python train.py --n_layer=15 --d_model=512 --n_head=4 --n_kv_head=4 --head_dim=128 --d_mlp=4096 --vocab_size=8192 --activation="relu" --norm="layernorm" --norm_place="pre" --norm_eps=1e-05 --positions="learned" --qk_norm=false --attn_scale=0.0884 --bias="all" --tie_embeddings=true --parallel_block=true --init="normal" --init_std_qkv=0.0155 --init_std_o=0.00282 --init_std_up=0.0155 --init_std_down=0.00282 --init_out_by_depth=true --optimizer="soap_variant" --lr=0.00521 --beta1=0.95 --beta2=0.98 --weight_decay=0.05 --lr_head=0.00915 --grad_clip=1.0 --warmup_steps=200 --schedule="cos" --final_lr_fraction=0.0 --batch_tokens=131072 --seq_len=1024 --doc_mask=true --train_tokens=662700000 --steps=5056 --dataset="wikipedia_en"
Each number is 128 + 32 x the weight over its row's rms, rounded and kept within 0 to 255. Layers, rows and columns count from 0. Numbers have three digits each. The size before them is the row's rms in percent of the matrix's.

# layer 6 MLP down (transposed), 4096x512, rms 0.165, rows 2762-2816, columns 0-127
108:153106145120082113108098162068149193168123130145102123125168151143148109157152112075144144172123117103130137101150117178155212113148112086106173177116113115139136180131122178086121117161150100100134076126167115146121117155103126102146098125083078152076128128138116087109122118087107110096214189156129159125080104108168123121081130182142091126114140143153100112106080112110094120135120
095:140140129117145122140119100111106132120078128094170118103111044068185122162051132147109112151162147068111108134099111082117142108149129169162135145157143179141121041156110140121121098128077161094103178138139109091098153119209133127147118097082126180122128145123103100107154161156104135163188129144090168111148100071165115135127118168136133115137119188157122123156165135158095087068152
097:080157172112160175206122050088127132127139102135167166151097150071130149108140147121139152188102118164120140098096095133164111122117129091131170201141138099053151124104110159101113117055161157114120156126105106114166152106076132137141132091173171077156071150102078119106157105104120117099156124075182179171087113132080147107100106177151121119137148117080055136128163147120127129146062
100:127149106141114103173103154163099131160116086172085163133121159114100140086143105175151126129136111043147195114177100182136169114119153150100126156110142165169129080087139095213080100125124180110157173153129126115092127144133154097095112165089041053074079104104178119076078139082152137088145139116121111117096109090097098124100138134084111170064133120101169134105110210056129147139127
095:087112100148115161148045100098087097059114213106195121123138034131202160145133056117167136149119113148161208106155122159053120046092130104127134151158139098122138101156108145166127076121152121167139133137090179137172098159178141104136131140119138117113134151131122165084142116082082175143089087074093178128145141110180160121127108077124150122208121118148139124086108171155193098126158
096:088101146074165152104123152255143138147147123139168129129132124107153124150148173128139151134110168134196093136167091147120125188101140098047156155147152099107146136134146163109186119118140115099126139130140085088112140164152085125098105125115205085097126150118208127130179164173155157162143111135097121116093122053148113153142131198163106124090087096075124150123141136159159176091089
098:123129129097100212170156147112144123143153165133169081112176115121167158117138072148134122124103145098151142134108164147120110117098129092122177123103063107134127092116121121136121115116110146085123161104147111157150122075142116139125119138128143116130138100085111111108114180092174178171111146139119124113122144151090096117098088157122175094123155099098151141075116158121143159113112
103:155147143109109080084174105148202091162138094082139161070190100102094106089115110135095127146150140162100158094091115122120101115131103123085146137086180148134192136117138157118083145151095144104079109121168132117163138178141131094116070106121082109110153120140171085092108128107116138132157103144139139112123181129167131111089134157106083113065190084118129109129113131156050148119168
107:141100084169142150166043168156164094115124137093097083160117123112109074113153166135175130135182119127105103096123232128135067103151148097154168152102117130080080071081089124138171134118136135194186168142127088123125105152155082166157144088157164115154158170134095143103123129112072136126147121134114108096202108048078129108135143098122117184144116115187155075163144138105083118133135
099:141180113107153091076156156168086139157088166136120142109132181104169144158160100133141109100149137065124164113094135160166087161124219115069166129113143084089093149091121122183165140158171221112150116133061099127140111134081142170141117092116106146083167106141119171100151122170185117198207134113122106109111148122100105173144091161094120145158124155148171156088151114115082144131116
098:123118165097166155133151070127165086125106128119082163156132136107175106069114170128136144072097164150141157102113034125140164163158127129165130109126158120116129133160155164175067143144143101088150168130134136122097114128109154183127160182193177159154140129116110083154091146081107100139100115095136207157117141132125102165093172136181150195117143116114062128115112130118111163096148
096:103109123167138100121156098142171082132196183054163116090152125143126097182057094118146134156185145163134086128132062132107101108181068131116130148070152163113115097092091186088078112101194132055132166101082126196155151098170075117124134131118140142159111098170102144106140156091127174122103125120080067123147162180126094105111160186151129138116133150107143118154154074129118089087149
095:118170103141108114173100098127098133154123068164132120152137117086109114095118104147095127123231101164101155109098126130104127101175170140163123119141106133128151155157142154168173124125132097102082133088147104136061106129110066176117133165150102094146077129098167067137146065099145121158139131157140118123213069099097147069103156123110067114091130172158095159140172098151096125152099
116:153149157071138127100115096114141048128122118178151126114145120136102131146123110119115147151174117119137154179130129152130115159167123152109071148113132148138067179184168096144146092152174144185087135174146190092138041146113156059118080130084103054100120132203134171122164132088137077136167117149140063140190131152122072089110127116116100101129154126073137155153104115110127170009144
094:037144096130169157159126131093152131108167122183177136142162165142156153127156106055065094148127107149077119139147141097126174127050158094126142057167111060112116114190171096153191114098065123157080100115134126143095165103162117087159103145141142110148152100172190107126125135112101114107139056150101143175118170135089168159093143197111130125158130114144141099135141107164174154121132
097:075098173088101131074095093198091131107098101108134124076065108136132168137130075102127151138143103134188120158147137128123047151128102134113134114150086154142165104133098138089105175114112131134164082123120121153108074074144177142164125103129106123184133129101199169087092163143135172114177122066124114108124140102107069082131094154145097136145077149105140208112127135047205101147137
125:135192083150130152147169180140119132159153129092065162070187229166123116075123127083141139161134111115112165127106099119114158127115123176131141141109139089109143111110155094129135099151117103097119105164152133175069124080122161058139151134160127144179067133160144165075159094149133154180111102134112088113122172086099138146111149136119127078109142172120096111153107151160150180154146
100:129131123113147141034125096104107130139123175108142120128122153137092142093179180160185092120081151067190160071085095101140073132154125159152102100175168218153151088165150150179107165147155123116140083153138122119120161160119127100133112144158126109129132100166081186146136148090143097139098110077059163144167128169102116090145158135140176096114093116056101164185138122143146130134085
094:105145144091180124110108160173169190128147128131113130097165130110130108145141143152105107130143129158135104151185154111110184144179131122133122236186136159134126108059131107102125157126096162105184126134170123143186109121144112076091147110109135117145065131153188122145122127174101094124156156097136109104101165085076159110113141060131101119098152110145128152087091145046062135087081
124:100152096182121149168107108095152113114123127149062105082140099161096112141107118140102090126079104130126122116162219106163109114117157106083152173080168139107115183105130125146096135163101101090071162122150119137088119140154092099154126092090095144125189139132178130175128187142092175152133139148134120153131097141132154106075166199119154076116063071086150073112151186125164136106166
108:109197156103080128055148085152100187142125043097158152118114086195103117117114147128063174113136136143078159103143099128139112135190143157106162120128075124093118138109096136072115117095156046102175129142114142083138103111118136142037154218104068123139181124108146098129091113147099162175164141116131122156058111117162117066116122117158155121123130145140115161079172153110154122132163
097:155104136134145124138158161092125115123105152099200111121133142193136082176092106114124078133067148106102133093158138113133116139126160113163091165130165102057184123109159084150175139096146095117156069088122107153125135140143144109138128141104061168119123151164162137136169100188112145123142151118154142129115144068167079156112112137164106120143108129109123128173119149074110172178134
093:108086126127085125113160107121116149105155125100074108133146150173189214119115116150177098123138099094152078059064114173140117092198151101094133180079123068148135139140115155136106151110117097158078114128121153130110217089090128038128085125100147168206117139096139147132097069134128154139211089125106126169138144078136097133186107121150178107093145136139134158137040112105153071151116
108:138189093068123129075085117114123151115106138122139149136065099114153144133121128154098143193101117124146069152137121116071101137156101067169073111159122139178141096118106067152137129086091133123086102116106122103082101137145126127126175125155167065089093149135134108209160147142149122093138092131147162114188106153173097110078101182142169150076133141133105118068117083213153119096135
115:127148116087143142140104090106120147107133106087156158153116107194065117118152146153128215152162118108146149203159126216114132156161139147142096084090121138136101108107200140060139142077142144142112077119132088136109187175122096154165096145124110130169069196149135092122150137098077134173067159159174191140074152147115132131148106167093130142121096136078134076085122103140093183139105
119:161158107094097127083202112128134172071099135205170159101158130180109170120161083094076163081141092122137097147137171163191123083102128156083064116163154105113119144162118132177113177095126127122074130129126163114089122160145112173179121118144125090091133094185169154113076149110167098116188087138153127142126154152115116124115069125119116133139139127120123146098158089105162148113106
103:116085084083114129068065111077147155126104104119156098114081106153132184148104167176137122131117150161156100183165125147159165125145101164074103092123121151110143116167137158117122119124121130169136115096119100154120147180095165166158058087054155068164116116154141104181149063126131160041160084115084136120115136173091122102134108096184076174147158171067115102084105065121103104142149
095:155151132153110095160142148183101107069115090114150160162132111194123117155176111121126105132177197113125094136106153163157122128122162151036134072153109092151109198155128201065106109104157159136115169037119116088145135126166131083069171081162112123109114146139087142094107087165164117132133151162084117240112106161182089150110121146144082125122120103140110122153122076080108139149129
093:158157102179096131123123115137109165118093055084127082143119092167154136145155157115134117111149200073090125067134173135141160097170175110144129166076158111121098106146166124093134127133100146095069037074085107072154090143084152141105213078091121118107154141105119102112065061115138163122165177079103119066099155139113202119136088125101101186141096185123093126112183127087056143131167
104:109156154152123144135114116191132115092129150088120128163116110125139115142127167165185134121147124107144059137119122062125073154174080135151169094117145082111173120115134117137144139098123178163152114094129116131114123099136131143129151132096138147073129088098100131130050112146070139155091140103146101135138141124130117170096139152037188118136107132158124116165089092130127089126122
096:125111137105075141102244182145131126120126164139157159132197077137160075098125112103076128120109223098100155115118166117126174128093119136032162092110084132088123146178151135160113078109125155111080176185117147161118150158138145061161107108164142187101126121125122141132133135142089165173184158109164085145143136067074161092187131155144130163099123145122181163122153136129114115079162
116:188120090167151101111139156168077121170139101131088085146029195136117121090102130127111154136101170074107115120111181162140111121170162163192138077140158110097098140173122102114155127085157149080122127096154088102128154132155110139152133091157130172125123141100073079168120148161130103137111109121141142086122080085165149146109125125156144136093094116104080137141147156140105191181088
102:125181103147137142146114157214190071130142150133116076089146111138140143116156119080138104136147075105126092086078164145131087142132122105091133093122131088117059143152115074106127179149065115075130000148116120128072165091084122088112117143123116178168201100124120078120094118126180102149152136128154103098113133114095141154144120153133100182114086068112143069081120117152090123119163
103:086110123123152123152129132163108153119079138132150154087116141124093135123099106072165168187138126111119148144132149094107180110088133084075145120157202144166100145133172065085125166079043122178139111107133131076126091133104141093079121036078142105150117079173189118161148153122145162069151097099101086086080130126026135128132107117129091090159114085107156103126133123118155165193129
100:099146152091128101124129136122113143063154161080179194118146142082182129086123168086094088142139137144098158175127153147143152161150162148114117129177125179083118069137136114194108111138149108145133176172127135105129108123127148163127192128152085144110126117133086127154093127182149110130195145136131126142121075108055138112111131132140143084134115156164124139156149153131192037168113
092:094093106081052107107119098039153097152149142110146092161185104164131147171158067170099118152152126090083122156098113170122103126139154107116125156131095126144154132134134129108172153058136140152155154104143112147126121174124099121103144086214070169134126058151127090088140096099143133139121105118067144162073117090151147145078125114117105115158135151214089164115114148154119113055134
114:084133126089135116121140120095077140114170165186188169138136096053094137144116150112118100169164121177084149151100134137162131104089115104161108154170115155134111086103126099123173136088113067153152139155153059198101079129119174110216155159183125118123065127150146112173160128139128196124028087101188120112158134089179139089118066109118126116114087152162133135150145178142122197140139
095:150143064138117051142141128098107094163118109133097163122069131114122089111059155173155103121144122135132111129139152166133193198052132194099150101098194032117127133064128141107160094128129114151123149143188154164098147148112099099065174131102120123083146158141170112116101174164164101148092078114079153089146195086150109061097150096132117121205139169165133143108149156167131108154145
104:148118135098099115126117159141082150105063187151145105139128061122161081159172135138137116136160165136142103111156142189131169105131132141120066093088090128082105151115079175146120162170088109142143135129134096092134117133069101158167116105159145172151137205082153102178077074118106113119140134185102155059138123083106178119143077165169117112094136096140133132155151158115156168133110
104:161163107139097073149141072185138123093186106120102104178141190104180118159096141182130095123137179116159100162190118133150130191115137111140115140162102169134136100200168122113109158093149138110188119107103093110092136092131148091111179106146181115165096109141123047203120116065117078052094092135169158114134100192117143088149163101195191099114144125076149178087120117117073200096115
099:138101106131099108201121119113146096128136136173122091139125081136125145105139156157110190087125106173109150117117106112153082132108089150099142117135087149156111097096159089127130115084151122174096068133045112180121050168139158116101134120140173107064105147129148149096124131106149140157144129135157178143169121173087171076078087136131120175124124141146148140132084110157075179101113
095:114175087165171102111056128068088168107145154124106114137080103127105128150092151169081100047143089060141134089152107105162031121187119116121089104125118095035089104128145068125137208115147096147151096122147105119146116106088107096068094117112057129192154107109062145124093114174108146133103119045141127148124105120123133130076091132109126147099104063142161107126165154158170112136131
109:114143112146150135124180110142139180138172128116112100108178083088108121145175100138148148062100145159073169150124199129143096110156160126088189101112133203068134120122109191165117115074084061129124154136150154158119114155150167121078075149093105151168200125133108096140111102050183096112130040108113101099138145176153146135060114147129189101067123080090091148146087117075105148117144
106:151105114142186076148119148093110137123120110119156076117052119087123063119126080137147119098058168169154139151127157137083132111180097102105103126141120103142160094203114130083120137110123114126112106086133092108152118101136089106098122180098176086120153172100155125135123115131119117130160116137083114123113086102098127080180167133076096125141101126160148138133146108053057191123095
091:131122144077124115146161116115150098110161101129037115099088152052090153140149130097148092130143111127143145143134109180073094088166107146116157127176166171146143139095138163135193097180175156142144132136097178101147127165128169125116107113123145089121138127154126129155161127080092093161152077115162141151046185135110127117090140095124082102141126105089085132165108128126108120143151
105:161132170130116117058118081156155111144189095124144119108100049132133098154087171135094120113183133142085132127177163095099061123169092130147097116176143149063098088144125158120137117107198087158082114115105133160220075135135088120154101109167095203116105184093103116092110109163136168149161179156172153086174170077180175109154123100123136138151139094171143143088122098118138184193126
107:132197107116108166078116113117112129168143120098150093122121109154121145179189146158112163120111103137148163139135132161137108116151142157109114084119144113139183090076108138051164221150169137174148171167160163164130136154128079132138139162152055032166156138089168100169123136146155114122113178128086198084090172130147103094106107157124144139113120172152176161101109155100096139142083
108:136124156128147164133147150120200082134142106156119130154147117052087154101122184135146140116132102177136145128137126083173153164149104113148122105156142116157116090093108102142076155123114098062129181103163113122128141103107087076123166136125121183146061141125077089154126142115086169134110123127118169149114113134116090067131131117195069146115121129145146099110073226196147125119151
105:096119114170155129140099147180145152127070112137150132203132149088133186067128152186139176142150117126111165148087122102117093094113120073122135171052100078167108143135024149153081129069062100147147114172139111147119147143153101150159105110107106115155163092168137150125137089120195179146146182117039119145117097114129103123138125088119140159156162104216143141129126126076157112148137
104:133164193112144085114129104163146130151090100162139112073134144126108110098112078142122095101044090130117116087077144076140171183143171172100122163167128098112149132190094157108104170086149075085088122106125112116130105183133180089098177109081128177168150183178086132128112098165181108153103134153124145107073172134145174131153137156140088102159155104079158155165093082109135125115096
092:088150123111103183094123136136139150093153080114206120155166140121167142115147166151178142166172069116077114103102108124063136163045168158147110115164091155072117126070079146152072099085119122081084225167128101104109136196120121165133134109088052131149139192083157125164172118108099109136170100089104161148114146133142128137038120102139170135206150118131110170182115114109156187052096
115:111211090095085174127159098121147108209123142158174132118052114121125100135116144152149107121172107165132105136202161137143167150083098133081120168082142144149114175066171094142135179136085121137112171119159111135176126151149123094138118150128119149103175116095175099178099125129161166059086154133217101157140167142116131147108112166122178157114058126143163090107110092177117107079147
092:094101153174127112174158155171131120105114102138136133078139106152157159147127114136161161126133161098094161076078092156070142166113143118100127197116115129170104129131157087078159148152180145150158186106171105100157164103120055101160094180088135104103137109186153130132115170131137203137120102113168134111078096169126100095198049097176216189085144054110110148129163118138108068136102
108:113157068141127147118144131122168181095136205139096119144098112156143128089100110161055208147130122138140180126101138151124142161164112169131143129165122178149099135078074121132134201076106130085174167087135079199153116113143183138175138105147125164104167099132123149103077103128113118076129116128097167168105126145128081125114134153148152178129145180103143096090091099167115145108170
112:214115146126136108090057116120167114092151166143117145176150129112163109092129166149100137115103113117156105088122128097074114150169097128128136153171114095109091090179158118139106155091147097118125130159161173125138152098153115124124102188132158153092113114129112118145104083144141093140154107123152197117115182201183101109091138104206175110160129131169125121110146158125177064180098
# layer 6 MLP up, 4096x512, rms 0.174, rows 2763-2816, columns 0-127
096:122170151109149142090111156098140142077090154172137097104158125112188128133143162175162102105176137139103076116101160109118113143135109109133183163072152164211148137081148082162111128127097134225110116136096152167181095125127173138044106097149149121153117069136136175139151105106147124128131118111095113182126151172191147103163084096107099155137155106180148120121118079099106115138127
083:152119130137122114140171115162151161100173169137116166133109139114137105099111091151087120129140135092139090100094097115134147160127101099058143104081090070120153157155161138147207114111105066086054124104116107105114110116123077113085125143104081102115156172115080167137130142129135166084143161155158111125135135167093099120132113099109148139123115085160148117178211163137137117186146
102:167102163111191125122033117106131141129084076092105137155125169084169160155148110156061109111155078198102114133113132136147146152132169078035120125150115133144144073150151120094100195139188092168126120175099093073160127132116098161075094128150128130123155131139137043119087127136149104120129120124164125108147145166054148126093158162115143112134137129151089105117105202084147138066090
092:110147155156069138182138159115154212139125084129112160141124127120146132120154092114144126070128129110163147148185118241158112133160119094123173148171097112173162153176156120105113135155181119161125117082135121142113093141136145164148122105157145169135116105109141101129086136080150142096148177163129088136135132128132162107160126097162143187078185115159126182165168114155126179098123
101:137133168172163138123176136122084169133137064168207145121147143138142178153111115180159112111191145163148143169155133128103114095166118163083101112148160187136135140207168100180057151150085155124089134139057140202130100132071111165168135124133152165088117093127104130107126117148129170169160184136121142148107116169137167106166190091138144092141121164086141153092085149089125128119195
096:101130011126176128108082143113142115089157127143102052132130156077084144173152124190129123154118172095109130095131074101086178107114119132160103104131145152114060121129120094110123165165117108107131065139074183149182118124140134124123115079122145077107122199139112130108116157185152074143072145102136061178108135112110174121117142149128145106142138151110161054190153101142128101112181
117:135146065138129146137137106072077144156094093134146107217140119107135173144153182144112098118137156120177080101119127161150164169131117148168156150107138144137056079162071117147146118147148164134109088079115137141135128113197098148153182115090135088160118099111116176105181151152156130175158129124127091202095160147102154136173124112096137101137022163155089099136121119121174080144190
114:113129153144168139100152155137196055110173120078079118150119111139102163150139168072123119159116094099112156172076129084083195158157144080095159082135141125135127086165121145154097117151111123089116143157129095117135177114086121088111057074103132085149127127143208116099111155143152124142157149131156144151091137164065148125161090121152126136127112142153107124103113103064124121111132
097:148128169078164072122116120089122133040086138191143116161137178125091131101193118151111112093181173102109120088148051075140176129090179140068145091106098133097095121115200167118166132112178156152164128142110130197140105098139176125172151163116176137143125091078112165184163119123129145137171132128090111137152137069185130174152114078125053177062171133115035131139090168106104093095100
102:138169096168110123099115152144128069132110163121118092071128182082133129138147087141128140146187064123099099124133135039172167129092137104079155145083126108187173155146095102137193115131076149136067095146135108118105134101127068154114063133110136167091119115143131097099192142132125111152092105124137045122164129126186084088146215141085142154127066120098201153157161150129089119202149
089:111211097079059166115138086118151110096135165109085058136156172120137125118157088077081146140151053113116078126098140162144106128143081158136125178145158142104148117105135131155102121144127124124085129125135106124128176146166163134158080170182133136134190142110144122112137120212152124132071078085098146132135107092121083138146108134125147125142141161187193094168113106114132145114111
087:159100152166122120096118104123164097126122128160115192145159150169131126162089114217154134133125155136102072134128131120092162215176152126138159107147139137130134090070110145099076111165191193077064124179101095135162162104121140133135046123102067139132161103158086148143105189106072100132132106098164114157111073139150171086123089107136124165129093035125170169104127076160136160148163
096:151103129113123065167111075102139130112128158126091146161124095141115118134183100124159144114121168083133129146048067152187143119057133078120155143113148155168190122080111125075166137157154102093127152095087159098127123172149112146156165149183139098110149104108146195102091155209125113149103136111117105126111079113159209117133134088136123144149162198133095129118110119107150141112136
085:185116086127131175136100146169083193121156097177099112140178115128123153131154154114117097113119130074127070146141145152059141181128162138105144162126128094108156185146122174111119134105133157123108115074139099101122116148127126119146158167174125112174074151058057137120113130054102073112108111204200167056110117048154071115151083093133156147113148137106171166124172150080049105075149
106:164124097113115129140097088178117139158187108180120108144157077119123121172115192142116162166124116121120157165185108075108129106152155182188192089119131125114140162137114084074172141138116152107092105127137145190116163102136098091113139175116168140190126130179105154111141078120123138094129174200140141103142065095092138138120134140068165111095118111097139128080169136087138141061173
109:093128138096090079152107126110126152137177102128103099144107065113090138116100129118079103111091182126078102082131149112125126141109130098122154169133128173122129132177093088152097174147133124153136090165179166120056135138137097113102154136083133127093134141216180129093130077098180187125130130224103112161147165120123184137137122136115132116069125171113047091156162120162162083159085
106:129148130126117144136116172139136121099137109102206138111124076178114130196133113098115146140132094155134135063120107176172140128061104096096170086119144115130149168147089108049166070100135122147086070121062142127098040096149106166110113112122194065118142143158090141105084139155119156165130177127120128138105170154142118102169115167115140106133179143118137137112087055126114110107127
099:127083136068119131113123130085162092112051118123128097145121149146131090129161142125133088187115129189124148098124143100105164104115050137108215174098188125086128160199134142129100099131162122156060057122124151144066108099168107110115131149135080143110135138145147123143112130153118175088160117066148131194135105122152136088144113153208139132110148149137094075125156148132140141060139
124:165146109079109113119097077077117113169186128140120125169142072111155175069152180170167158110120090157145178132119143074124152143114090127151218115148118163151110152103122135096108096151105120117113122124102146129116146147120145141121098154106133092144151151125112084114160159118109122172104109134112121062143118166177115113196135142100143088141171085092088165111183130191110077131073
121:145097140103121171118107124146077117088178180098092135168103084130189107128159209151040090107147136086050088122078120085123106157102091110126129175081129087143145130098166165138096098117112111157142087171116098140098118167118188173163090163106128166055151130122184122132160141185142087142075045096189122080116141147178218119135176088148126148080133083089123089073153141138127141125114
100:188110141122118119105171121132125118054071153089161147098192094150111172127104149125189119159141099154178129100142200154132113098166136169145165087108134206078081178100079134116094144139139156153122145106187139100147140097081172148145117156142122112150105101109123132120173143091132110121120129149221140116179151057084172086124126090120145122083127164078192223143066147119199156174126
091:190098114083170079164179088118143140096141098104121146132132124118147171076123108141097202110121065112148161134134081151124213126101167094125138131101224165129102086142121151123095147110156078205054160118133071069146108139139136133130106102176179169117111140103135168118152109086112140093169155162129114151130126076140093086140080115102097119127135136117120121060148092081119125132103
133:120160101131084089178137145151131174155145106137154166105119094110116148228168134112134113147098159168119114173134183106168167119151131114114113131122136173112164085145157154072105130134132177121187112184106133141162117149086112114158178116131139153125095113139121119125155138138147109120153163071149070097123120114174064103109089147141081112172134111108138128146194121086142124126111
105:086069015129178147125127157096174136142098136100131110132100084150126109128132113122159105125105045146184118159072111068186178188130140113176142113141134137131142070133119115137141099154125174159157080125131120134121177155135137061141122103168183117077132108137112096090134116054124076158169194078129106122146211116125110139132129120153104144133169186086097103170109112150111140109189
116:169097047127184095152157114103126148137133179118130124136115103162163126163147071148092139114097163162097096149233093101118154161119108169141165152103110137079130121046127128115067136109158142136072145118100189104088166151125132122095126071134144094103169164121084112137163175119139126128094135095103063108148113149137067124179104121091114184127170204106181176143152134135102130106102
097:114063156075136133127109111126115118074138177110202147121141098214091167119154090153098154102097119089172130097147128152077126103115104098170122085104076129129142118147195099093150113087139176134118089116120133096133126164118092120176130155094167148181137139117126148181124150207117085156154121155141151112140154162139165136126110108154132113155129153108177122123099142119144109123123
088:128109169093170093138105089135088113095131065117153161163060129097105160091133104128140123128135098132112114121117092164133083114128155097165171142144111130208121124071121164160107140182109119124141115133058102132138151130192089152140184122115171144153162155091106085125120143094203143132162142118166159136080090126114129144113148049109151017244139083135117080128155140141126147141120
094:190140120115099108143104134103211138129144157112101111179132151148100083084173060115176163125130168164027139157159187156115071110156154131109076068077079145102153119103091103151047132090112149207143127106148125145152127187121048130115116158150134067088082106100127140110147145169099101107124108156170099130124103101146129144141156130146173056080111148157153076114124157146178155154126
096:122184135079085089090091109105136153163106108162177150082128157106170112170174118117146111069149056154135200141125089125189113088158116112131136100139122136112086164149098146098124114150104136143180074101098157165108131109144140131209092097167079110136118153111194119086136106098060132154149140129166143114178136081142164141165136102054115164123120160147126151121164082094156116087172
092:103116137109113167136150056104137083178080132114112135124132115187067104177134109140093135157133175131206159121128087100117140130126111071037144086160166089061123146182130165135067091125122150162118082146094123152106158073115108102149113125088166128125129177142040156140113109090106161120109100132105102119175133086127138129130132047132078135109079123089106186158156114151183116127078
122:127160083139141067137152122151171196195162082070137184124174156091110163104120112091131124158076085091172120120082078132134112100123117126079145131180195169119129099134124130145171158146126079112133127105107144135052183142078131124115165107156113158111140155163161118121113092164117156145156077121133140104118107169128159186177167144141176161131138122099149151062120174161194123171148
089:130161129141146115162151122111150160093151153120177171136155103137141150115073137138153154153152150107105123146210136131118147137132108100172168127107076115104144140111150123119092125218105150122118229153143110137164152153101137121116121170216083130171118123139080093136088161133077112122073154126093141110150121122169120167103136095114123131102121119132119107114107087173172100183154
093:133110158118102120130138078101132156119155065079160145144111088119143137154108091095125135137153129149086095121124165079110131088073168065078135155109141127130092144135139147169150112166110114148106136106101193140130172117120153137116061109139154151177079122225117060158112123024114145099093094171123162140088048124127156140096120159122132137122120138127159169133154111067138105130178
093:146127075200112137078113198171125100124116158135160103088128104137183158177138099099192141115083109095181141156129138092145170092143089160138145136119131121126131132149084203127145169097129151148162107105099096158180151158119128124090121087181165155131109096147149128124107145122071133105073141108047103107091147113209096142159146091131138123110082089105098095137093161179137140115130
086:175102145075106095156122148129146107101130175060146043163143134153106109155107148116129127149122149110078143138132131107122120103111168134184103158137171163078147099167156114112121095167162112152133126091152167144091047090135108080125128162110129130128195172150147087117090121143099089134131126181227148142155104143157129118141173062101159157130113129130128154149149135195132167117140
110:137103099116113082052047134081171156122107072144109134117180111175108129124148138162126097134138097140123093109088131158100210108121139060154088132161153115121131158191140148118115100157145112167137175195161127149127099122150096123109195117140104161165142085156129083109158169067157067117104161140148120137126160160170104194075147039161101187149118119134120121149100121138101109115126
093:148071080131159101142129113072123082140153095101138113108167120113126111105189215089185115128123103163168150151079099136099154132150140141126096140169089119122133121167090156210117135164154136120105209124142181112124111101087094111124193127200101151113157093050126152155174146119081101111048087096093150094159099127130152158131146105120140181147099128127105137109128141105108137149108
108:121125124153134161227115143106087094113140142157165142136090117086110155146116178124167122130154128131105171121120129091158109132153104070180136086118161107090177084136130102159094141125087121167108152123132139133201096094136128097121159162159107169130139106111139107139088176060107139166159151125129122176126159152090151111045121150090117129175123127126101138108093100142103153149159
099:123139136061094163093117113123150071155111154097113128100102127130054169094134209098063078091156125196116192057170068130133157087060082183131182146146131116177151185146203116078118118136139111141127161134126127132133118146111173129140113141129148124106138104118148130105089133104061145118200076073121150198099134112144157158184118138105094093141133138152108093122115122068132183124096
097:165096131127164092097111148131126118073173134135100162096094096148127145117112125122138119131188156142177115096177167166151123086104131131139150169063098105157115130130125145103100106138109163134109086086098112112153106199155117158130067123180130122162124140166053116135117144159115157041081121153170112108115135170166086171172169138127131182120106095156132130112168103172106086102162
086:137097159143150204125097119137132128096158125145133110110113116104188096110154117165131178141137047119117150047112139125117163197136121137207135032143107127097131102098158075086158229167139091116107153092129113149150136114127100180126171132190120140165134187148155121123165128172145174147146135089110107121151110162114193152060134145120149176121089121187137065161168146107092161088143
108:109074102150090142156036174162098136085144119120113131121133129156134138169146128175122154071152098157175142104139158128116060063079154141133136099123104169177097131122107125114149074114111163116148143124180098153118138159067125179173139141086087129184104125108090120180186169085088144135122140141159135130127142140169143116086189144149144097099078108106066122146110151108137136114152
102:188050149231154129088142092126187117095098189110066108152073128132115123153092135175160136095113089143113163106126142148113129156149148111133210094096126133131130112140186160076118146145105124117164128172104185149109129110153126080157128063119083108133195117134155128099142138137124099137174117127155165134175093142132162131132132149190218131107094145186080100129143150161151128157156
081:131122147101127097108108153101111141089171153127130149121096152119109184173126215159120118113098165117113115079119127151107123145166126133085104122097099079162127138057183144110108087116110052105151120101151129101147189115142144074133131192079144106099205053152188103163185110104149123171139114145100098140188169088142199093152115135097094116146143170149146127136100120153134109128086
099:143141089170170032105146062140105131102255107132084123112230091125105143143129117112085129121124091130157078152123125110089137125157093087103126074138105145132113153162113145046191162105140133168124110095156095159143048109134103089082116150183129121118116175132100107136145121164047126087170175153162207125153128142131098072156091143096112134070145105107167117108078141095123167171123
101:082120127104170112150074123110166148111143181123186158126102169159128107109149086109091106125127115134068160094079124177087143113105110152106120153109159136126134159134089167059115106145122116102149149123115138119136126166121130187193144186137169089167123128162174078142142123201183100156152065113211128131117130096097153118127103168115091072145063169180163160069152073152084185131087
107:085094104134112165096131122121171069096139091116139180139140157108107113160110138112103084158107132148111105156132133099119200122176110137129195085117072134144111200120106153135120122175121091122131102085134074157062145114132091080122107119143164158124114156141132153091143181165126131180187162158187169070122146103175150165151095116115127185194155121168078133149098145179069096119176
102:094168148117133144103130091130123156160079167161099130116101051078124171067125147106134152130160119127114093128125148080125122116177090137055072112148142123105131165150129127123117104112110107126158106135108209148119112096053066062133163121129148121093109096114148134132085110077127113101079124189103110117122117074079138132134105111090089139120187116137092150095132131190121167103103
101:083094138138155165095065158101119130124196133125078128122129087124097134127182089127169152150109098180064131196153168116092102148137142208089084161092129084130107125083084076134116143099158114135125107129169075145181098127147128109139191139182104102099096110113127092113143114147127175134168168119129074201149162111128091149142167085137150111217137091127132092140183146175102092100069
097:149150169127161179162122143073111162104163089093177112122135158093189144169148094149125221136147163167120128120091135120116140131151143136136130163165160127122150107093144142180162124065124157113120121099145154116183073162136090096147108091113082152138096068147155120108148152137125109090125186155107192147132104140176107091159105137095145107165099128141073166113100120158114172148111
107:158105082162140128113131123135177180139106078030146152170165145116152163105125126192201048155098087177126128123083143130091123108132116081141138149106104116077159166097140113101162151155140162094168129176160097124121216154141083155152052186159163162114103122082149108137132139098101153041080150142084101130147104112113064135114075083188111152127171122101141135088167144126069156147113
102:062113114084183161141093124133181168108131161118095132107132077122077126105085063128125123123136122096166153109149152134167102066115104113164101145140121150140150111125133134192085123128169094151126127136138091102100107071148085136154140099093104170134130161127152184184081133177126171117083164105126141106149120133125136119066114097114113106109138102127141100145112090151149215104171
107:122136114140131124163145132162117114129096185137125119091182200132112126167102103107167143105139106102134113163049148128135159149107095132073111123111155093102095125184127120158151093155111105139127089113139145154098079145154120123142078147119126150079101114125106061126117133087106126143084140179111113088113153075173097139104108119102160118149130147136124105155125081107105106136143
118:099080083084122155125141053121109169111085128102129098173101174121138135121173137093091122152108160131148160138133114095068116089112128118136141154133095123087133155116156107171105128119125103181144142158136110079102113115197194119231122186068163172107130150145143138150119135201129122134098079162158207199110117174109112112130123155082115100132115094107165142118140036053149130131093